From a checkpoint of a small transformer trained on Wikipedia.
Size: 16 layers, width 512, 8 heads of 64, MLP 1344 SwiGLU, vocabulary 8192, 58.2M parameters.
Architecture: rotary positions, untied embeddings, capped logits.
Training: a variant of Muon for these matrices, 810M tokens, 6181 steps.
Each number is 500 + 40 x the weight over its row's rms, rounded and kept within 0 to 999. Layers, rows and columns count from 0. Numbers have three digits each. The size before them is the row's rms in percent of the matrix's.

# layer 2 MLP gate, 1344x512, rms 0.0448, rows 810-843, columns 128-191
074:471469486459442567467462528472517431504441525466436543523573484559494453520566434477463533501505463468490535578493473456592502469442531493517479456524429465548430507528511526479468497524514461
139:456456561513486507482414509534477494549550546564436538453442495524506475559513448466456551558535513546543512465497501435500499530506564530503449536492479398536557495512508590440504446486520467
102:556491513560460580498477560471496501482479488554483507520499487588565462473555517459506479522471478421498577478510481481504531468490495482503461495486543518582518504447542450555539463482505489
079:525454505486532423485529549505545472516479488500538543399510456460567528479519480469547442458569491395445531480562466548538475514531496521454496575500504469516542429532518510497533491517438534
078:468483545479564540500535566469467535535514551509492534475541530520569495529535535519465475527492431538475487445455504519521496574483556505487490501524514479517448467507464573586430519519510551
106:550511501509491543502526446484512458488550496481519518508515553398523492476478498482461449433479465551476432486427502516521554509556462618479434538473484468409500510502475467449484480526432500
134:479461568433496534537532477613465492464582507487453482502486480488554485564472474487508535470520504521594512492480499421495485487499535394564492521475532557522551434497464468581505496502523485
098:500492501448528574615563551499473549532454496515531556535510506444503584515560521503455491596492513590501574473515503498429540452504504511556504585491547499526495488479579489546529553448514481
071:439515557481533509525419519444475422450528511488471435495480509483503503469497527522529565542481466540526432512466529487420525495422490564449445474524570459499500499540518512502443480571528476
116:477458538578539478487500566606484485478543457524453556476485557556467528500559520559508512526452501502466472498539448480447475549446505511429483477523459637528447483496446595525452521545465517
112:542429436514536538570473470575476496425513502535514486548459529464532491546608520485558495487435480519448512556554531437540472546484500538497474573534568505527479445496431494514489537554482461
061:418543459470481481521476593428491491520535477421492475534523532482486409495470485474500515526486453501527519529443545531460479498439504447543527541568456510444517504518480556538454540487473490
099:542483529402501484493453604502451504471514514541511483485519476529501428585499472562538417499525443485459541438552504425542471516495496507481480514549566516494452502484496502397425552431516526
107:527502506481553529495527522530518535463514523521476479454547449539495497507485541528494498509437483487502509467457500531424504502517509524559497532549491503522526531499505527500532498542569434
065:476424565417540532492504462428513543450462529534501507524509533522519517570478503597472579514449493558519579555494532592438491547524500538521563511434579415499493546449560482486509486480382491
065:508531523510532578540460486529520398410530579536483573514513521466563479493506481512490516438445485513489485453455518529532493520503527509533482522545541438475550503453398542537620476497469572
090:498520473525519598587497513496565528514534515464492508540435531513483479483546559594423577501562479491538509533471533498441503535539526516461441555516502591554440562479495506496457446531540442
138:509480483531529511457521540516469551494484569567495496561457455508465473456538555543501475532522482457499446467520433410516388476465521536530530552495470572496556525461535464502486523513499490
075:446562559471527465500542470574429488493510498542507508603492492504444498483534431606492482462457548546481448514492566418495463474501446534507498522483540496524531490452531509523520510506557449
119:572495583478445430504447535542438517504516510588494532489548540558475517528486443584533453553503535549485513556534431486528468471431453522493551388537499480519467449504446541561478529486506463
075:465528590492480477541474482575538504497544561546540475541465512518520455553499495543551504463502514499526434478500461465501470543543503575483542458504507489501526462431513529473514510581517522
101:476434495505482458458510502495497584522483508555458510504487503500508377495550456505451518481448469481485494483555461477557573489457560499566489507534563489553524485492579598555364497551530367
093:462501560441525464542447451562493501532464489455444488485478425498489450546519443486491570529462453577568404534547542523529480489500534442499498552472488394512500517486539564527451503502523443
154:480489502472479507449483512462541504527469519480421550405545538474495518529553525592507537562545487418430557482500392488518518532557512538464512516480517569576439449451516539550501482497464503
121:484493537559465542448476520595466558508481530478480501575574433462511496499553541465451517489529488410425486465464508502486458481566506423510508458521529466527506525499567486498416469429482411
055:441485495539566529582559531477468384492532494441515490500448519514508574485564509459561466548449490559489540516515564573471498545458432419501521568563590555462495439519446515500489525566490466
077:420548446552542489496449556525427544495498508565530466516474516440588516520490540515487488574498536512534549463541539464484512448498491468458510628534532517425523503532563556499468461499437387
079:364514531364541444541502425570472505480518447544516518479552466507455493563530505487472543575541507556569479501444560461497515521495542406471533516479487453462488500475509598561491501511505419
117:570464488496456498473497581491436556490510517490500515554544545488509428515544541530521515471480466461482522422559535482437480560512533512502458463563518468532507535488470505502500424479506497
062:502563546501495539486541468486505519488504447507523490545590451416430507528476525434544530519505472516464532508473528492507494541471525449520493462496503478530467482466503468509546525570509494
104:481465488576494615529501494550458564542446467519512495502421538522549449463521484570477524462494495477462582405541442502498472504552507506460502457498509514540485466397433488524461538473513467
083:452491485503530527444469583377515532484465548524517462479510533529539511522420536549538398497474522472473519455452519519502465489467556521527484473532498486498500522500537449505434555530488509
081:465508491439515454522450468462495514497451510498544511555595489446474399527513488449558480440505500455500455494490450451465486494446488488505533562520563530501467499554567545494463497505496434
090:489538535475461503468469522550421555500573495514522517491481526627617459538456440515509501535515503474519521510504498515536451497497491472497526493490449426530481415468537501467439474485552501
# layer 2 MLP up, 1344x512, rms 0.0685, rows 810-842, columns 128-191
084:513498473520442595487456459559452545511491447508431462459582526508490553470562521495433506503507509439501499484497491472472512460513551503466477518474534444502488459479497501509419549486541502
115:505519466528456524579459485484459537507416522492482530497501434493473520456464486566503489513462410523557458538512563513472499502508553493473585486548544476463469402506510470409439450496562529
098:516520490461477435556457508462569468473581488525474457522497485472510482434528501490520449521499473505521449521460473498491516440636548443493477543488529481475493517534468578560471494499515456
110:557433477500419524491445525463477472511502523455518507488481472529536483531570510519521492433609418548412483452514464513506521466493472541541452497503433574540495508506466588452502477524538552
092:621467498522520476465462478483542459513568508463492444533551497506495435494552470527493522508459467504481463475478466470468431499488461514455554563481508514504461479428470515437613441471470525
071:454417513526517534511554486534473497497496493490453494482463475459421504492504510513536461487465450502518468497483482491529466504496448529502461477461481493518450517544497464426489498466499489
078:491446489403469427526495464522505447488571444452575541552530440461508532490527453483493499480528519503550453512428518490510493546558541437519545540522496469453480491529475507520523443563543531
098:532488525506524478424496479514499453449518482509475455529469464567496422494516514547523504459531532474523434514494486437548466508471468565459515404526464479465526492508447511411489449509438540
106:414476542457522483518506484499529518570481454547494517509462483503490513520526551445516586496480485486417539485515473519417530500470443507550470443487517485518440522505548502467596565504544473
101:521489467499558470507484586466472543532474534544517478507489534454421550454487470412482511465448519466469506497458415556433560553432442499538458467573534532526497474463553498542564457509445477
109:485499481554515566424516490519542477540541519540470487479537537497501489506524483472521524460478546462497509508507527497491485496562459485512521548521472507507486488524486558534505537565492565
107:509447491421503504496521483556511532498484610484448520530496479462521588569478567503514478472513547544479472483548462500495462447526441515474478573546525570536550452500556446515468462508501490
104:508532491555464566545487511510481532521397529519482389498485591562481535542555514499512552503461501466453480536472548543510533464464554492563513533500468509494515568477488474479427504506474481
085:516492506462519459484546548558531495470522497474518534420540483545456515493460499466505506566503432475431530498528534530525502550496497542526511515511520518517496535463490538483530524559554433
111:549520509559488523473518430507465503427545560484488489480555525485513547543510506443541532487449503532529561505462530416525527530483516499493446573569522506485478474539552486449525506588547471
120:488493490477518455518527520466573476519476492443447486513547520540526459466530507483483501541511414438547518578501506415471517540523494483492459430472550543495529542518485454401497481416482472
080:517442537450466544404509464508516542587479577561520495492453565462580539502512473497517472498511469509503392517475467551439473565541482439526462544500537492518508569465493479511470493461491475
117:481538534389478406479496448510428465470504414516449507456564498461535489499491463518470538467479520544468486509538570482526493526548440477462483486501520484451497582507553519511558521528543482
086:570474453476501540528501525526531561488456487437503454479416459432501499525524493437528530475451515487557489494481465445469460620474482524405450518522526570599609536502502454522469529488500530
104:557482507448418444492506457490483519521406430459471494496547484496523445480532557489480483460494495424508462522525519455458489536515521477437487492514431504579539560496511520500569436530505508
098:493477509464540529501462580384543518508513532454498510400445493449525491401523498494500502495500460489528508485528472439618467545503507501523511484539510550468514521517515503558494490419538526
076:481500541530466398481502464480536551527477560468513559471506501441501522455542531525425493460508525514456522473474471496433431559500498474515512513519464443528490535428504525504522520419543452
069:536520484556532482484413487465489536432453514481527509449509478477468520570494481524540441525533491476486516545451524560505443507484493545521505404495494532551502497489451474517446518475445515
123:474527514513461548540460573470484535565488496507448515417529508514505463552511516516512493524501495400510537516563453444510536503569544539482460476445511571581411487456494541527524475492487477
110:479514472486504452537451475543492513461477532481541526480530435478467470452496549508478510581539462488530499495484478534515455447480577474561536456548568569579520525469576511480487525512547516
120:461477483486541555510495502455447427549509507473484470473550533553512476512500484537466516545495512505452497510565470475484558559509525528557529489534513566458460440447507503517459541476478521
098:530566408531492521412417498495500505452403497497529493494492514495515469436511543495482558514482468557474499595473509483522531520539467422495485510503447541533474468506499434494512536520571473
122:465519453404520541522483587546501526475484436539499481520451505572493530483515568443538583533478482463577541474506585493454518484447518463517537561442493481514533538549533545438467510466546493
098:456518455463504452454506477481481532501554554502442509518548549513542477511450531464452495491488411453511478453480560488486419480487552531455569475417493447455458471376509557501573457482533435
116:506491505402473535497479530453473535522468513515558478452478604490480450453461480433493571605448474505521503559455529491524492511439570535479453500504517519492527455540521484528481493441503449
094:501494534451475563532560566510526522509490563459458519447529482466488505494517497476450548527532517503460464457511546438488474421490532569560421488536523498578513475437497507428505500473527503
108:518448452496441498460497475521498445480549475504519569505539518482503504520500479504605512460480466473482487477415545511482556475540416463516560546404537521442457482546523528557446502548431515
091:461546537462494476500527481433512470499488563555578434438467477623476461524507523492470507537439492496459528447460515537506521467496573497504537478488480494524492464492491467434486513426529532
# layer 2 MLP down (transposed), 1344x512, rms 0.0356, rows 810-842, columns 128-191
089:471490477512449613506477472535489551513494418530466475437578539512493569482557498479449465495529482437495460504476504498491498471525551516462479509441533447520503464469493503518451576451559515
111:490525492547450525577455457517452531483464507509484553486536433465510483506428468560476446543459449515535452525552502539456522489506543518448576550532559449493483435498525446472462454480573533
102:504558513446501465556453496503535481458556496521479478518499454442491500430518472525518451537497465488462410496441456515480519473569523444508497509450527491474475534568457586563479463480547461
111:547462461494435535446462561475490475507517518464507496483493474530531483557574532536501479454604450564447489443532472530508533478465461546533433498513405591527486488478468594468493463549550545
094:629478514540496470514444464467531482538575508465474435525552525478522421489560494531476518528454450523495448429495462463475442497452458496444550548496521513478474481442499510446593426467472505
085:448475490563516495523517461549485558483487546501465502493467475475399513501494528526501484503459482481473493513495470523508490479498438494508495477505476529588433485536520492473522532432486475
085:506491447466474445458457493410547478511530486446617530532518479484456516481562490507514460464523507496421452568463525538505526531552489533479493520507513443425448535509511502406530478526580497
106:537517528515516460410467454469491456458525502505485437508460465529493446526504513541532489459514495467515413525476508461541449504509458558445486433474433490472515490483414515403494439514466518
106:397468520456520475528512495482535521547479451543486506501454509492490506510509555459516595516500492501443543490509468526412527521480446501541471458496514470522455528522552502464589560532524496
105:492487434501560497497512564466489499548485527545455487501488563487426565504475499405455493470473506529446503491528411564455554564432440525536468431583530531499503479459538485530547445540471486
108:518574410515482515444573454483521453583538499538427452502564516522494502479535498501508544457559552452521517505481502540446475444557462459531528498485491543477500544503455536519503539535516570
109:520444492435497495478530472520509541503491598484464516527512501473531592560465546475519465459520555519485478479552476512510486454519451521457496580534539557537534453471579448528491484525497500
101:499506524495441569561465569538462513515382551512480433539464553544480502551561517492513550498507509447462496518500550528522491460451552496557508551488476521504502545467526503460408511492495518
088:556489477440549469466582529607500456489549519509521516469521469571474506503477461483475498554489470501438575490516557523515507534484511575513521524516536510506493524485525525486531519558534464
111:532515492544503510452493426495514509431544566471491480457578527485518561530492512450560529493448508504539568500447515420547513529483513491510436587535526500486507488539535490441523496600547470
119:474493487462527466499507516472566470500490481468475490524525527521543450492532494499469509544487427465561504591503497420483479549525494463486476457491543547472532547527494471410475466407485484
082:493431506447499545396514474526502557589469576555510459504452584470596525511515454513512488508508486519510403491481469532438465575518475433508450528486516505519521574499524487513454492449491489
113:471441551442439418440526492454383534457513453552448474525540521464496492486443427523464526477465479472490486485515538441514479480519489462525496457517506463463504580488574541497527543539521474
088:594490444489532532518515524560523555510470502451501467491444448423497512555520477448515509450435528459566481486477465455473459593443495523414467540533550560585604551496480454527481546513488532
105:580487458434460476480551414452506531523447445471495429506538501504502418459549545487464487484510529394481487511494503441452531531502532455453492521535452457568486546469490484509528419584449480
098:509474501448539513493471579377510511507491523467498509401436495464523482399500483495491505500506469516536523489542457449595446541508528491497526505529490559492499539506525523569484471427538523
077:508514516548470393485507492512561535506477552475505575448479514453479542427557489478469502462487523552458515466476479509414421544497497470512508518526455420502518544451479504493538527421529449
069:539503501548576497469414498487452519450451530463543522451536482495435521579498488504537438484536470492457494545453527587490417495450480554513500410484513545549494494493476460519464525481417499
122:464513507513473555552467578472466539502515517524552438486483534483428494524525505434554484414489452451521453555509565429530492573498491564547505501484461511487461529503450519469559483574430510
107:478530503456512436551514447505514498453498497492508522473510455492436493523469540500476479590530451524539522505475500527514494465531559563562527453511562526601514539499518497480510527516544523
119:464470487475554558491496517464458428545532493484482475494569507538493491507503457535448523549486507496467505515561460468473563545507533533563525497523503583486472426467523486527449548475491525
101:518561409504510541428433471474525519471410490500542460528487520477529450454495515513483563503474472561462508575488496484521541510553491405515527536493459517504495467493516430496524557490573464
119:464525459380519532523474588556504519470483437526489500526448512558495529490508558452526590517476453463589551480520577499445525496461527457507549560448491449496525524547523532479439520481544502
097:450521443476497438437506462510497526477551564500490552528536543519561495541461526489468482485507441486516489443474568470454418486502584543439560477394468455441463526413486549521557467429484471
114:516474496379497532522467543444453534530460500522549480489467589480479424453486496433487568581460494497539512567456505486522467507442563528485463496511529500501519438556532477525480496433509466
091:496456526513463549556533575504516544479493562454497516421514469471487509484532495448449540515533532510502473445508520441490464418495518571566386516529528515573513457464517481442511507483504494
106:486448465493447506456519509511494465490554459483508530519521516473543520540487490496601511437492485463490478474424555507488549469538435460492553524410522500427469475541540531557440496560448494
089:458536542482511482516515508429527462491489575572546451406487466601452464511506526467502509541431501533457541457491502555502517476481580481506547482492471492529488467476501465428498538422535533